{"num_key_value_heads": 2, "intermediate_size": 1344, "positions": "rope", "bias": "qkv", "lr_mult_o": 2.0, "lr_mult_down": 1.5, "warmup_steps": 200, "schedule": "wsd", "decay_fraction": 1.0, "decay_shape": "linear", "batch_tokens": [32768, 65536, 131072], "doc_mask": true}
Each number is 128 + 24 x the weight over the matrix's rms, rounded and kept within 0 to 255. Layers, rows and columns count from 0.

# layer 7 MLP up, 1344x512, rms 0.134, rows 734-751, columns 128-255
[[123 122 140 154 137 138 115 130 118 131 190 105 154 148 127 105 159 136  81 135 102 154 132 127 105 134 140 108 126 121 117 129 106 147 116 140 127  87 177 117 137 156 131 117 120 112  98 156 122 122 127 138 122 134 138 121 112 114 113  96 156 131 135 125 154 130 119 158 125  91 143  91 135  85 127 113 105 130 133 143 130 113 128 161  89 106 103 111 124 113  89 112 140 141 141 168 146 123 148 128 108 137 111 144 133  90 100 113 136 166 113 140 117 113 124 170 172  92 158 121 141 138 159 127 146 113  68 153]
 [120 154 104 126 110 107  95 162 131 116 109 147 164  99 205 127  99 157 102 111 128 116 140 126 109 198  98 131 139  79 112 133 154  96 120  76 106 132 142 126 129 113 125 137 133 117 122 143  99 135 104 145 114 166 134 131 141 100  71 135 101  94 112 200 166 146 128 164 106 131 170 168 100  93 125 113 135 131  70 143 106 161 151 141 109 107 145 154 115 123 134 117 134 139  81 129  98 176 129 157 139 105 109 135 162 136 152 155 106 175 177 107 136 136 140 158 143 155  77  82  92 148  96 139 131 149 131 157]
 [112  89  89 126 158  75  87 114 107 182 136  90  92 142 139 150 146 144 104 116 142 140 135 128 121 131 151 139 158 120 114 137 162 175 153 132 129 102 159 148 146 107 100  98 160 152 165 121 156 155  91 125 112 133 108 117 135 120 115 105  95 139  94 128 169 120 130 101 111 120 100 172 106  90  96 110 119 158 113 129 107 116 104 128 143 170 102 145 172 132 105 123 148 103 124 123 168 122 136 142 134 116 153 134 121  96 124 122 107 137 106 164 120 139 112 132 191 108 125 107 106 133 112 126 172  78 113  98]
 [154 144 133  93 107 157 116 161 110 123 164 118 127  92 139  80 101 114 162 125 154 113 122 140 144 100 114 129 106 121 128 146 120 119 127 159 117 151 118  71 108 163 155  98  66 118 124 118 184 116 113 175 111 102 137 157 111  84  91 121 112 112 112 125 140  84 133  97 131 127 107 115 140  99 122 183 108 142 141 140 107  95 132 136  99 141 178 122 123 125 131 122 137 145 128 140 122 128  89  83 142 192 135 138 157 131 182 142  89 176 123 122 160 130 123  50 137 141 148 107 110 146 117 115 105 114 147 127]
 [104 161 123 120  96 169 146 116 145 146  95 161 138 122 122 134 135  96 156 147 167 128 151 163 139 121 137 147 139 119 130 144  89 156 111  94 133 146 134 135 121 130 124 139 156 118  67 102 125 117 136 143 114  84 158 143 102 115 159 138 141 118 111 145 147  70 138 125 170 163  99 140 145 106 100 153 143 139 164 149 135 105 107 111 141 145 131 130 125 104 125  77 105 117 141 117 151 111  79 127 124 103 140 110 175 180 171 123  95 131 112 105 126 125 176  89 161 125 150 117 121 162 130 107 176 140  51 141]
 [134 153 103 174 149 107 126 177 102 158  99 143 126 134 105 156 147  88 142 117  85 120 132 150 153 135 165 128 135 120 120 118 126 144 117 106 137 124 112 132 156 146 139 125 121 153 165 126 151 117 143 181 107 139 117 166 108 111 126 114 152 151 127 118 124 123 102 115 113 158 150 169 106 132 136 154 130  91 141 108 139 118  94 127 127 107 114 129  98 157 155 121  84 141 113 104 132  94 111 103 197 145 111 153 125 108 152 136 132 153 156 138 107 116 128 102 117 137 135 111 142 174 108 122 192 135 113  70]
 [113 119 105 132 114 173 133 166 141 118 136  81 127 159 129 149 134 100 145 103  84 148 142 140  96 125  89 115 124 121 107 146  95 133 151 135 164 122 154  99  92 142 145 132 107 132  87 141 110  87 126  98 162 118 150 160 107 123 130 161 120 175 118  94  92 104 130 140 111 146 166 127 121 160 134 108 180 128 147 144 108 107 128 141 144 119 143 108 132  94 121 121 117 100  96 143 142 160 149  93  90 156 120  80 100 166 138  96 106 100 122 125 122 113 100 147 126 164 100 129 115  76 127 139 144 115 154 142]
 [147 121 116 115 155 144 121 100 141 122 120  94 113 145 119 125 149 147 150 143 147 147  88 118 170 119 122 136 126 113  89 164 106 167 123 120  93 135 113  77 112 113 123 118 141 109 138 176 123 121 131 141 137 150 146 133 149 105  87 119 103 119 141 143 111 129 136 160 101 105 156 122 135 177 196 128 153 178 155 114 157  88 109 117 128 141  83 174 146 114 132 101 103 132 114  98 114 124 139 120 137  72 122 128 141 143 131 153 178 135 108 166 117  88 108 133 152 117  89 132  97  71 128 133  66 127  99 103]
 [153 114 145 127 100 145 113 112 141 103 170 168 114 148 116 138 134 166 137 163 155 110 107 127 129 120 113  87 141 154 107 161 124  86 107 138 117 123 165 133 150 114 125 141 116 145 114 131 176 116 114 142 112 117 149 142  93 114 106 119 147  94 137 114 116 141 173 110  74 152 118 170 141  88 102  96 119 105 164  82 140 159 128 150 130 109 145 106 141 139 157 111 152 140 123 136 108 149 120 148 121  98 167 118 129 169 148 171 122 139 115  99 129 159 102 120 118 149 155 134 117 122 119 120  67 117 123 127]
 [128 139 105 115  99 170 107 160 142 109 116 143 140 120 140 161 166  91 148 129 150  93 174 122  99 154  79 103 132 127 144 124 144 141 128  90 139 115 121 124  81 134 165 133 148 140 158 129  68 121 127 110 114  97 135 120 174 134 142 158 142 137 136 156 151 122 147 163 166 129 114 168 126 111 163 118 153 148 138 196 183 150 128 120 160  97  96 122 145 152 118 168 105 150 155 115  98 156 132 108 132 159 129 152 120  89 165  83 157 122 150 121 174 138 145 157 125 142 141 134 107 125 156 103 100 138 152 134]
 [107 157 160 169  93 142 166 123 134 131 156 115 126 118 177 147 156 164 141 109 172 165 155 125 100 121 101  91 145 107 168 155 121 116 153 136 126 116 139 110  99 126 107 116 107  88 113 198  86 133 112 180  91 162  92 118  75 125 117 121 110 112 156  63 105  62 134  83  95 164 133 173 109 111 111 120 138 109 106 121  98 134 105  95 108 122 130 135 157 133 120 138 113 152 117 129 117 113  95 132 111 133 147 125 114 111 106 138 148 106 112 158 175 161 159 152 124 132  99 135 137 113 124 126 127 170 114 116]
 [140 147 145 166 106 130 124 105 132 150 169 132 112 174 107 121 149 151  95 118 133 105 104 135 143  53 109 154 133 131 120 136 134 122 165 175 128 140 115 124 158 107  89 122 152 135 136 119 127 166 107  93 155 100 140 117 136 168 126 118 117 121 160 127 120 138 116 135 122 107 128 120  95 115 144 150 141  78 117 134 134 110 117  94 117 144 194 123 110 142  81 157 147 106 144 129 101 114 155 157 108 144 130 154 102  95 160 126 130 158 154 158 122 143 124 126 108 142 146 187 119  98 153 119 126 124 133  93]
 [100 101 155 106 110  92 128 159  91  89 128 131 124 149 106 138 105 134 127 126 129 115 105 120 177 126 159  97 158 140 101 161 165 123 133 100 158 101 100 161 115 159 147  99 115 149 200 123 140 113  96 148 139 145 116 122 164 143 134 170 164 143 136 129 110  87 128 147 150 131 152 103 116 110 100 124 130 133 136 105 106 142 133 128 106 139 126 139 135 106 112  93 128 121  90 137  95 120 123 143 142 142 120 127 122 119 107 106 146 119 122 116 162  81 149 136 151 127 133  85 110 135 108 119 146 182  94 171]
 [116 143 112 139 126 101 154 181 154 153 105  96 147 153 137 104 118 101 141 117 145 136  89 141 121 148  86 110 104  99 148 129 132 158 110 169 127 102 183 151 191 143 140 124 102 196 110  92 150 110 139 152 168 158 119 163 130 117 159 139 150 190 106 109  86 141 161 160 114 115  95 115  89 108  68 123 130 105 180 106 134 130 130  66 135 131  99  95 118 118 158 138 138 131  93 129 123 104 143 143 125 112  85 131 112 170 153 162 113 170 109 123 135 136  77 135 107 105 162 125 156 109 102 108 111 155  81 140]
 [162 123 183 149 104 147 145 113 167 116 152 120  72 118 111 130 117 134 108 139 101 127 170 147 104 174 146 138 115 110 124 180 123 100 140 137 135 150 130 135 188 146 110 131 103 211 186 117 128  92 104 157 125 115 158  94  82 147 123  98 102  75 112 107 147 128 118 143 124 113 177 129 156  89 142 176 139 141  94 119 116  91 146 142 144 106 124  88 167 145 135 171 152  95 144 153 108 122 139 125 107 163 126 184 144 102 108 115 142 130 101 156 124 125  98 133 118 113 145 164  96 158 165 159 166 166 153 131]
 [109 121 157  89 140 139 124  50 171 132  91 119 143 103 143 163 116 114 111 101 111 103 136 132 114 100 147  74 144 123 151 141 102  91 155  83 109 126  75 148 113 125 105  95 119 113 129 132 128 127 120 125 132 119 168  98 139 138 130 117 126 131 135 136 157  95  93 117 107  82 126 157 117 114  88 119 166 135 106 185 140 138 141 138 138 119 158 107 126 126  98 119 114 118 183 111 117 117 156 114 121 147 105 158 101 132 127 127 129 156 135 178  96 115 128  94 115 145 112 148 126 108 137 128 134  93 110 137]
 [137 115 113 131 131 139 124  91 100 153 117 156 131 122 150 118 128  95 162 105 157 137 117 140 117 126 138 162 135 137 116 155 124 137 144 130 108 194 125 153 127 159  97  86 126 137 117 172 134 143 113 138 136  66 118 111 156 134 162 105 151 137 131 123 109  67 166 152 128 105 140 122 160 133 151 111 141 124 123 152 142 144 174 147 120 131  97  98 131 154 151 135 133 172 147 123 108 125 127 149 126 109 155 144 166 161 145 143 136 119 130 145 112  94 111 104  99 137 119 122 156 145 105  85 121 129 116 128]
 [119 130 117 121 118 119 131 142 139 162 132 149 139 136 132 125 163 107 135 125 101 161  92 148 166 149 158 118  99 145  97 126 125 129 141 113 152 117 113 131 144  90 121 171 119 168 145 136  95 129 132 167 135 143 106 115 111 103  98 166 121 135 103 156 112 105 138  97 147 126 165 148 102 153 130 118  83 120 115 104 142 110 154 100 104 152 103 120 124 136 117 134  94 144 158 150 139 171  96 135 136 130 114 125 142 149 116 149  88 130 119 139 122 115  88 172 124 152 113 177 140 107 189 109 141 115 103 120]]
# layer 7 MLP down (transposed), 1344x512, rms 0.12, rows 734-751, columns 128-255
[[152 139 115 114 131 123 118 151 131  73 124 116 138 122 155 118 113 126 126 121 135 113 165 140 112 145 101 134 142 107 112 137 105 147 148 126 159 141 102  90 159 147 144 111 139 139 107 134 147 158 138 160 100 100 126  92 126 102 118 192  81 113 137 126 147 177 141  63 118 128 151 129 199 115 105 133 176 150 150 150 121 153 138 106  87 100 149 102 140 119 117 106 137 135 136 119 153 157 152 138  66 133 106 116 141 109  95 129 109 150 133 168 112 150 124 109 175 128 148 136 146 153 140  82 155 164  79 165]
 [113 208 111 145 176  96 145 123 120 132 168 120 151 128 162 146 112 111  98 130 132 104 113 148 140 142  64 163 124 115 123 168 162 159 122 134 124 113 116 168 138 134 101 113 148 151 106 163 174 121  96 153 162 132 168 151 174 125 142 117 111 118 100 128 139 193 124 183 138 155 130 127 118 119 194 132 138 138  92 116 146 145 159 119 115 118  76 169 156  93 165 139 146 129 103 115 135 110 101 156 118 118 141 162 128 102 119 139 115 144  94 138 127 156 123 154 111 158 123 146  89 197  84  60 135 104 134 149]
 [112 112 161 144 115 152 103 161 128 113 125 120 130  96 119 122 139 134 156 128 141 150 138 109 133 102 121 120 110 129 122 116 144 136 132 145 121  72 106 129 124 142 150  85 164 139 118 112 126 115 165 111 172 148 106  98 121 120 115 110 161 166 133 144 138  98 107 165 102  63 169 154 139 121 166 123 112 119 142  90 133 147 172 164 113 120 153 130 122 132 140 105 128 113 107 109  91 139 134 127 142 154 121 142 111 147 140 133 148 158 137 119 144 139 132 141 148 130 131 127 120 138 107  97 152 125 129 108]
 [111 145 107 103 122 164  92 117 108  92 134 135 171 134 174 138 133 178  94 110 137  80  98 134 107 124 148 137 103 139  90 121 129 162  99 137 129 111 113 160  90 120 146 116  95 142 109 152 171 111 163 170 151  82 117 112 106 141 140 137 108 150 126 148 156 148 150 113 110  85 118 139 131 130  97 158 103 154 143 133 173 187 106 153 102 127 128 141 128 126 147 152 129 122 148 145 126 110  83 103 144 124 121 117 117 129 159 197 127 146 177 121 114 147 133 116 157 122 176 155 159 145 130 103 161 163 142 136]
 [142 152  50 156 144 125 136 109 174 120 163 130 141 166 110 153 128 103 120 167 144 122 120 125 129 105 172 130 127 184 138  92 123 109 126 127 134 111 150 112 170  99  91 146 110 139  91  72 143 131 134 134 119 137 129  92  95 123 114 163 103 136 127 113 135  88 106 124 131 130 112 154 140  95 105 127 133 135 125 123 141 128 125 133 131 147 132 118 125  92 126 171 145 113 133 131 118 136  78 158  84 142 125  71 167 168 172 119 122 137  96  91 137 169 124 115 119 100 134  99 156 108 146  99 127 107 137 128]
 [127 143 119 137 102 135 182 118 155 138 164 112 112 124 118 153  99 148 151 114 178  99 130  97 125 103 137 124 129 120 141 127 171 127 114 114 200 117  99 108 118 122 119 123 119 103 140 154 130 137 129 100 114 102 106 133 133 138 147 136 148 111 100 119 117  98 125 169 111 124 110 140 109 143 175 127 162 118 159 124 149 122  94 104 149 119 143 139 106 136 171 109 114  89 107 146 157 128 164 126 140 109 135 102 163 156 136  88 123 142 117 110 123 138 134  93  99 155 136 126 163 126 124 109 115  97 146 149]
 [143 107 144 154 136 125 149 151 111 111 121 147 102 119 143 141 113 160 147  78 135 107 134 125 121  97 112 101  93 117 125 123 148 127 105 114 182 100 164 112 161  84 154 108 150 134 136  91 138  92 139 144 178 161  97 128 144 119 131 117 165  82 140 130  94 129 117 141 159 147 129 100 111 207 160 116 128 127 177 113  99 127 109 152 165 181 159 157  97 125 115  81 143 154 157 158 117 162 118 166 125 117  93 142 101 108 138 122 109 120 128 106 141 117 145 132 155 149 139 134 145 102 104 157 144 132 147 135]
 [ 95 140 113  96 124 147 141 117 106 133 153 157 112 113 159 125 127 146 162 150 149  98 117 101 153  71  96 122 156 125 113 132 162 157 134 144  94 131  95  75  95 118 122 182 109 136 105 126 198 114 100 127 132 110 153 133 129  90 101 108 123 139 180  91  93 142 130 109 124 135  97 115 116 118 146 106 122 169 127 108 116 114 123 105 113 126 108 108 137 104  92 114 115 159 124 118  79 120 102 159 118 140 126 150  98  96 176 164 156 133 119 126  97 131 132 158 150  92 125 118 133 126 135  92  97 120 143 127]
 [137 158 113 101 136 122 151 107 101 104 124 138 123 127 139 112 120 124 135 115 162 149 134 124 130 128 135 116 133 153 141 139  91 147 116 115 148 131 145  94 136 142 118  91 106 108 143 111 138 143 103 104 124 127 154 115 113 149 156 141 130 125 120 138 119 111 139 151 104 121 150 156 142 100 114 154 122 111 168 137 125 144 134 136 166 105 129  97  99 128 139 173 119  94 127 118 142 142 110 117 110 109 119 143 134 124 160 149 122 127 128  98 135  97 138 153 137 169 143 135 112 158  91 119 124 115 139 166]
 [135 114  90 118 119 156 160  95 138 122 138 107 111 143 177 128 155 113 129 138 160 127  74 164 109 105 156 114 133 130 111 172  93 163 120 117 146 146 109 136  96  99  89 118 132  56 131 141 142 105 109 169 104 165 134 148 127 137 139 124 133 152 138 161 131 132 142 132 146 139 109 129 130 166  96 105 109 145  96 111 121 160 109 123 142 128 139 108 113 140 129 160 109  89 154  98 137 128 122 113 116 147 100  99  98 122 152 119 122 149 144 166 151 106 150 100 114 123 151 107 118 142 176 116 135 129 140 106]
 [165 100 120 160  97 167 134 156 107 137 129 117 128  69 107 127 109 165 115 114 110 161 125 118 153 119 132 167 129 151 128 140  77  88 129 175 115  89 119  88 154 174  91 161 110 133 161 114 127 105 128 133 138 137 110 139 123 139 160 147 104 119 140 117  90 127 126  69 114 134 117 138 158 163  96 159 150 167  86 120 120 147 100 110 154 146 167 146 141 145 145 129 143  71 130 118 182 135 132 150  91 134  88 153 123 157 184 140 125 118 113  72 104 117  96 126 103 126 149 138 162 167 157 172  93 163 128 141]
 [118  84  91 123 143 152  88 139 104  93 122 108 109 122 109 128 146 136 116 124 134 155 140 101 135 118 142 110 163 121 110 113 126 133 122 110 156 106 151 141 135 120 112 129 105 136 112 116  92 151  93 108 196 167 135 176 114 122 144 139 115 148  93 161 127 140 108  84  87 144  94 124 131 145 137  94 128 141 204 114 153 128 125  99 125 132 112 137 128 106 116 100 149 126  79 102 151 130 145 136 128 133 146 130  75 166 118 142  96 124 127 105  83 169 117 135 120 139 132 102 119  93 119 103 199 103 145 180]
 [ 94 134 149 131 124 138 109 144 158 108 114 112 135  97 119 123 132 177 115 109 120 130  97 162 135 136 135 137 100 124 144 132  75 158 163 117  95  98 127 156 118 150 130 132 102 118 149 149 115 123 183 102 146 150 149 133 136 134 102 161 119 141 132 148 107 145 147 147 160  96 120 107 132  93 109  98 137 146 129 126 118 154 148 121 137  90 124  92 118 139 191 118 118 118 130 139 130  83 109 135 114 122 120 123 134  91 133 130 125 118 126 125 135 111 148 164 130 110  79 109 125 123 147 124 166 112 109 101]
 [191 137 112 117 131 139 112 111  89  73 108 127  79 153 142 137 145 141 124 119 149 117 116 117 116 142 129 108 122 128 124 162 146 182 119  79 128 107 167 154  93 153 127 117 184  94 147 127 129 167  97 126 123 154 117 138 104 113 111 129 138 152 128 108 108 150 161 104 131 157 121 165 145 169 131 144 140 131 135 134  97  91 172 127 214 131 106 132 141 167 126 143  93  99 118 130 131 129 116 150 128 114 151 109 137  96 135 142 133 145 189 101 142 155  79 183 112 131 140 145 118 129 164 120 186 107 155 113]
 [158 129 168  72 128 128 203 104 114 128 133 143 126  82 153 165 128 142 129 106 173  97 136 159 144 154 144 137 154  88 134 143 130  98 147 123  85  93 163 127 141 103 113 130 109 143 110 133 119 119 112 150 107 100  77 126 117 150 138  87 131 127 129 117 160 141 164 137 111 112 133  82  93 126 110 114 150 110 147 113  88 128 112 106 118 135 141 144 132 121  92 123 130 121 128  74 133 146 121 103 155 164 111 125 145 109 142  99  96 105 135 125 181 122 135  90 133 147 117  81 120  93 111 132  81 114 132  99]
 [141 144 148 118 148 109 142 126 152 122  93 149 114 148 100 118 124 120 171 153 131 129 136 126 148 110 149 125 109 135 106 124 162 138 102  87 141  67 137 140 147 143 123 135 112 124 162 147 113 155 155 122  79 123 125  77 124 136  86 112 160 112 118 152 164 146 158  95 193 129 116  98 153 112  98 113  84 141 114 147 147 125 177 118  80 107 125 136 136 109  81  97 123 125 127 110 107 118 154 126 163 133 159 158 159 121 140 130 147 136 112 123 127 141 143  78 117 118 134 118 157 138 104 107 112  86 145 162]
 [136 147 117 143 124 127  94 159 114 105  99 110 181 139 161 107 137 143 136 124 110 118 159 101  80 180 121 123 217 153 154 140 110 105 142 118 152 138 107 139 131 171 111 136 101 145 102 141 101 158 148 127 134 120 129  78  89 166 134 129 107 140 160 144 139 138 122 157  89  95 116 139 145 130 131 130 126  95 108  97 124 140 184 121 109 138 132  73 150  98 132 166 111 134 160 135 108 170 117 169 114 160 108  79 107 133 132  93 125 129 108 115  90 122 121 129 125 140 121 138 155 130 141 143 151 139 100 105]
 [126 154 108 119 139  97 137 138 105 160  94 136 119  96 124 102 140  97 148  80 114 109 147 142 136 130 119  70 111 118 106 104 113 120 126 121 113 141 155 111 132 101 142 133 149 143 170 133 139  91 139 116 118 130 154 110  95 149 143 153 123 111 160 121 119 142 144 150 123 105 150 122  98 165 168 129 107 125 163  92 102 169 166 163 125 129  98 146 131 126 128 151 161 118 117 176 116 199 110  84 120 157 130 150 171 138 133 123 101 122 120 127 106 110 142 133 125 132 136 158 147 104 140  81 118 138 109 124]]
# layer 7 MLP gate, 1344x512, rms 0.125, rows 735-752, columns 128-255
[[108 111 123 136 117 100 134 126 126 133 114  84  95 150 112  92 152 119 151 149  97 119 126 165 117 121 104 174 131 143 173 100 166 138 103 120 117 110 121 119 137 135 122 144 163 157  99 133  98  94 140  94 123 140 102 137  92 156 135 122 121 136 147 167 155 128 147  86 129 137  96 124 157 127 113 132 128  63 141  83 106 169 174 112  89 100 113 161  93 130 140  97 115 130 118 149 147 153 178 101 122 146 107 145 121 144  89 119 119 122 143 148 148 129 125  95 125 145 100  98 104 104  86 131 129 136 171 112]
 [132 151 134  99 122 106  81 128 139 147 153 123 126 116 124 101 138 114 139  88 106 166 179  69 105 109  94 112 130  62 141 125 105 130 137 128 122 146 162 132 168 125 156 135 116 118 141 146 144  87 134  85 153 120 129 134  98 119 132 133  76 161 112 105 107 128 101 132 128 132 129 119 129 150  98 114 112 115 130 153 107 103 143 104 101 122  95 129 125  96 123  84 164 110  98  93 123 142  89 128  66 132 151 134 112 130 148 120 143 122 125 132 140 164 122 119 129 197 132 106  91 108 148 133 169  94 139  95]
 [152 127 155 106 112 126 150 163 148 155 129 141 114 146 107 122 117 154 139 134 155 123 139 149 142 122 144 135  99 144 124 129 147 137 120 101 136  75 123 128 117 165 175 129 104 116 168 122 118 121 130 154 115 128 137 147 118 124 134  89 115 112 111 135 130 113 132 132 116 133 149 134 123 113 145 178 142 118 116 117 135 135 139 145 125 157 139  98 199 107 139 136 110 156 117 124  80 135 124 109 121 149 116 133 106 109 162 103 112 139 159 132 130 146  86 140 165  62 145 156 157 155 107  86  86 149 104  70]
 [127 140 109 125 108 142 124  67 155 135 172 153 134 133 147 152 173 159 131 125 135 109 102 146 109 124  96 125 131 112  95 146 148 141 127 145 139 111 129 145 103 105 113 120 107 127 116 157 158 123 127 138 122 107 122  89 123 159 142 146 152 102 178 146 124 128 120 129 187 191 151  74  94 123 110 118 149  74 191 102 122 131 132 106 165  70  97 129 115 165 135 110 128 113 161 128  78 116 170 206 115 112 137 106  93 124 166 140  91 150 111  95  58 132 124 126 149 100 138 102  76 152  86 155 113 156 129 115]
 [126 127 113 163 119 139 102  83 172 113 126 148 125 127 129 114 152 121 154 121 129  97 126 107 113 125  95 118 154 116 138 144  96 147 143 135 121 117 142 151 150  82 114 121 152 134 110 155 148  94 130 122 103  84 140 163 123 124 127 168 114  97 140 141  77 129 164 140 140  85 121 127 137 133 148  91 163 165 131 122 142 165 113 172  66 152 138 169 117 129 111 124 154 164 103  99 145 128 100  92 144 135 145 102 115 121 142 138 110 148 101 144  92 140 124 129 109 109 130 137 121 126  80 110 102 120  94 137]
 [157 147 124  76 118 145 139 141 140 133  95 142 111 162  93 106 104  78 116 158  98 139  66 163 109 132 130  98 120 126 114 149 133  96 172 158 200 186 108 138  84  93 123 110  99 108 110 172 151 128 127 106 130 120 143 163 112 114 144 151  99 170 145 113 149 137 156 120 129 137 162 120 144 138 155 136 145 127 107 118  97 112 136 131 122 138 163 111 124 121  99 111 146 103 116  79 166 133 122 126 123 146 172 145 132 143 130 133 142 137 101  89  99 129 155 127 113 120 154 138 141 155 118 128  87 156 135 173]
 [135 125 146 162 156 116 156 129 164 148  78 105 177 106 165 130 163 115 126 101 132  95 131 139 144 115 143 121 124  79 138 152 111 122  79 109 154 122 145 149 155 126 116 107 144 142 153  90  98 131 151 120 134 124 130 124 111 129 141 109 143 103 147 109 123 143 160 131 155 153 143 114  99 114 112 129  93  92 150 130 113 145 103 113 117 133 109 134 125 135 111 129  80 129 109 120 143  99 135 111 113 142 109 155  88 109 155 134 164 132 114 149 163 128 139 124 152 103 121 127 154 145 127 143 118 167 151 119]
 [107 138  99 130  78  75 116 132 115 130 137 133 137 107 128 105 110 119 139 130 105 125 108 136 154  94 138 179 154 108 139 148 118 166 142 154 106 123 104 135 163 140 149  69 149  97 115 125 147 134 139 155 141 111 136 120  99 156 131 129 150  98 153 111 139 126 119 139 138 126 113 128 123 153 128 137 149 142 122 129 135 139  97 123 134 139 123  98 168 129  89 153 134 148  96  98 127 115  95 100 132  77 146  80 108 140 162 132 135 135 117 101 150 117 122 152 109 149 121 144 149 111 112 149  85 130 122 106]
 [125  87 132 137 168 142 128 116 135 111  98 108 112  90 144 117 111 151 136 163 141 109 130 130 150 136 134 129 131 156  99 155 159  94 148 124 124 101 118 175 181 141 145  98 139 181  82 151 130 138 154 142 135 123 113 137 155 138 121 119 148 107 130 137 131 162 127 113 121 129 147 146 160 152 110 116 117 160 137 130  93 151 113 105 123 131  89 115 140 147 142 108 115 153 157 115 132 151 126 165  96 107 120 131 176 107 118 129 150 102 124  83 121 110 136 116 117  95 123 143 116  99  95  94  77 113  97 131]
 [ 70  75 115 143 105 151 142 166 134 133 111 107 156 167 121 103 114 113 158 150 114 149  97 107 116 140 175 141 117 119 133 148 139  84 170 141 125 102 120 139 100 141 160 126  99 100 111 129  75 152 142 133 130  93 136 143 131 148 126 117 161 136 134 121 109 146 152 145 131  66  79  96 163 163 103 136  89 145 121 115 108 128  97  94 106 132 126 111 121 108 164 155 113 139  95 120 138 166 141 158 140 134  86 110  87 113 155 173  58 153 139 139 142 113 106 149  79 110 115 122 114 114  93 155 139 172 105 104]
 [140 128 122 133 103 171 107 131 162  88 158 109 121 135 148 147 104 140  68 134 120 109 139 121  99  92 119 146 199 125 123 131 111 127 127 134 119 153 148 131 164 107 124 154  97 136  90 117 142 147 152 101  95 103 128  88 168 142 166 125 123 102 139 161  95  96 159 127 171 118 109 125 155 145 108 126 141 115 135 116 124 152 132 142 147 117 114 174 122 128 100 145 117 123 157  87 123 104 161 136 112 125 139 144 147 140 121 114 130 132 161 126 155 111 120 156 111 179 184 152 149  97 164 143 157 105 141 111]
 [136 123 135 133 105 176 116 124 129 121 100 163  96 110 129 106  90  99 123 129  85 129 162 129 106 138 112 193 111  96 135 141 158 155 130 165 178 178 151 112 129 134 136 141 100 118 131 150 134 129 120 146  66 115 151  99 125 179 159 125  79 133 128 143 134 148 142 109 154 133 128 123 130 124 131 126 131 138 145 160 114 106 141  89 152 153 135 140 173 136 194 131 147 138 149 138 123 139 111 132 105 148 155 152 118 156 100 141 156  92 138 142 144 151 123 126  86 136 128 143 133 131 125 122 149  99 158 119]
 [148 111 113 115 141  88 137 154 124 133 171  62 118 141 127 137 143  99 119 139 143  91 132 185 127 147  60 113  95 149  93 144 133 103 144 128 112 111 193 141 135 151 163 129 106 144 111 136 100 138 164 149  92 135 132 156 129 112 149 168 139 134 143 163 123 108 142 147  97 139 125 126 113 133 149 158 103 135 125 156 116 123 123 118 113  91 124 164 125 146 164 133 152 132 106 132 146 146 141 150 111 133 104 116 110 135 151 107 148 110 162 125 129 149 110 114 129 108 112 155 140 136  96 130 107 145 121 157]
 [123 173  90 163 166 149 143 110  91 129 136 146 103 135 113 159 125 166 121  97 139 116 121  99  81 100 136  91 147 153  92 125 116 113 104 106 148 137 115 122 129 136 160 159 118  81 128 102 107 153 154 138 106 125 140 165 142 138  40 115 127 148 129 116 137 147 138 161 149 113 111 113 136  92 101 111 127 101 156 159 109 133 130 126  95 145 142 162  74 161  97 161 171 205 103  81 127 100 139 119 122  94 105 130 119 139 111 173 151 143 129 128 133 135 153 160 116 223 153 148  87 116 126 140 119  87 155 151]
 [105 143 147  87 108 137  92 136  80 134  69 105 131 162 139 134 124 131  90 131 127  81 128 116 126 117  98 131  93 147 113 147  92 138 137 148 124 168  94 152 152 106 108 120  89 123 129 109 104 129 168 158  90 148 119 102 107 151  95 109  75 133 128 149  96 164 137 120 151 133 110 144 114 119 173  99 116 140 111 173 147 131 124 135 129 114 151  74 176  88 116 131 141 119 128  90 108 121 108 144 150 147 103 148 129  91 108 137 148 135 124 139 142 128 130 169 133 107  76 136 146 163  92 113 197 165 126 209]
 [133  97 174 145 123 117 112 156 164 117  81 138 132 137 147 108 117  97 123 162 137 125 162 108 115 115 109 152 146 131  95 175 128 133 138 135 147 106 132 142 143 121  75 123 176 112 170 157  88 122 147 100 131 148 146 180 154 136 128 138 108 140 117 128 152 135 127 157 153 144 117 112 149 133 121 105  94 147  95 153 138 138  87 132 115 119 152 111 148 101 128 102 163  87 120 122  85 119 126 160 175 109  55 137  93 139 122 129 142 128  96 139 172 108 137 128 123 126 117 167  85 146 175 150  79 144 160 153]
 [102 189 128 157 104 131 159 102 114 145 114 135  99 122 118 142 121 125 128 136  79 175 117 138 160 132 133 117 157 104 149 130 108 138 124 140 124 125 140 141 140 130 107  81  85 127  89 103 143 142 137 139  93 108 179 127 113 114 133 132  94 139 107 148  99 139 166 104 112 150 124 132 140 132 149 127 127 108 147 149 120 110 143 126 146 118 130 128 182 112 139  81 152  86 121 144 128 131 128 101 117 149 109 120 128 162 155 119 156 156 131 127 130 114 125 116 104 126 157 123 118 158 109  82  93 110 111 116]
 [133 127 135 164 153 138 108  98 119 134 173 143 139 122 132 162 121 146 124 141 123 131 134 160 107 121 117 119 145 126 114 108 126 124 141 124 117 131 127 119 156 133 112 121 122 136 155 127 136 140 118 169 128 103 155 118 170 134 120  98 138 127 115 176 143 151 127 140 160 106 125 111  99 141 125 141 148 100 149 143 120 122 122 141 100 156 132 115 119 121 111 131 118 138 116 132 133 152 109  99 120 127 127 172 124  99  87 148 140 125 109 121 139 122 110 101 100 135 127 135 133 156 104 111 126 111 170 106]]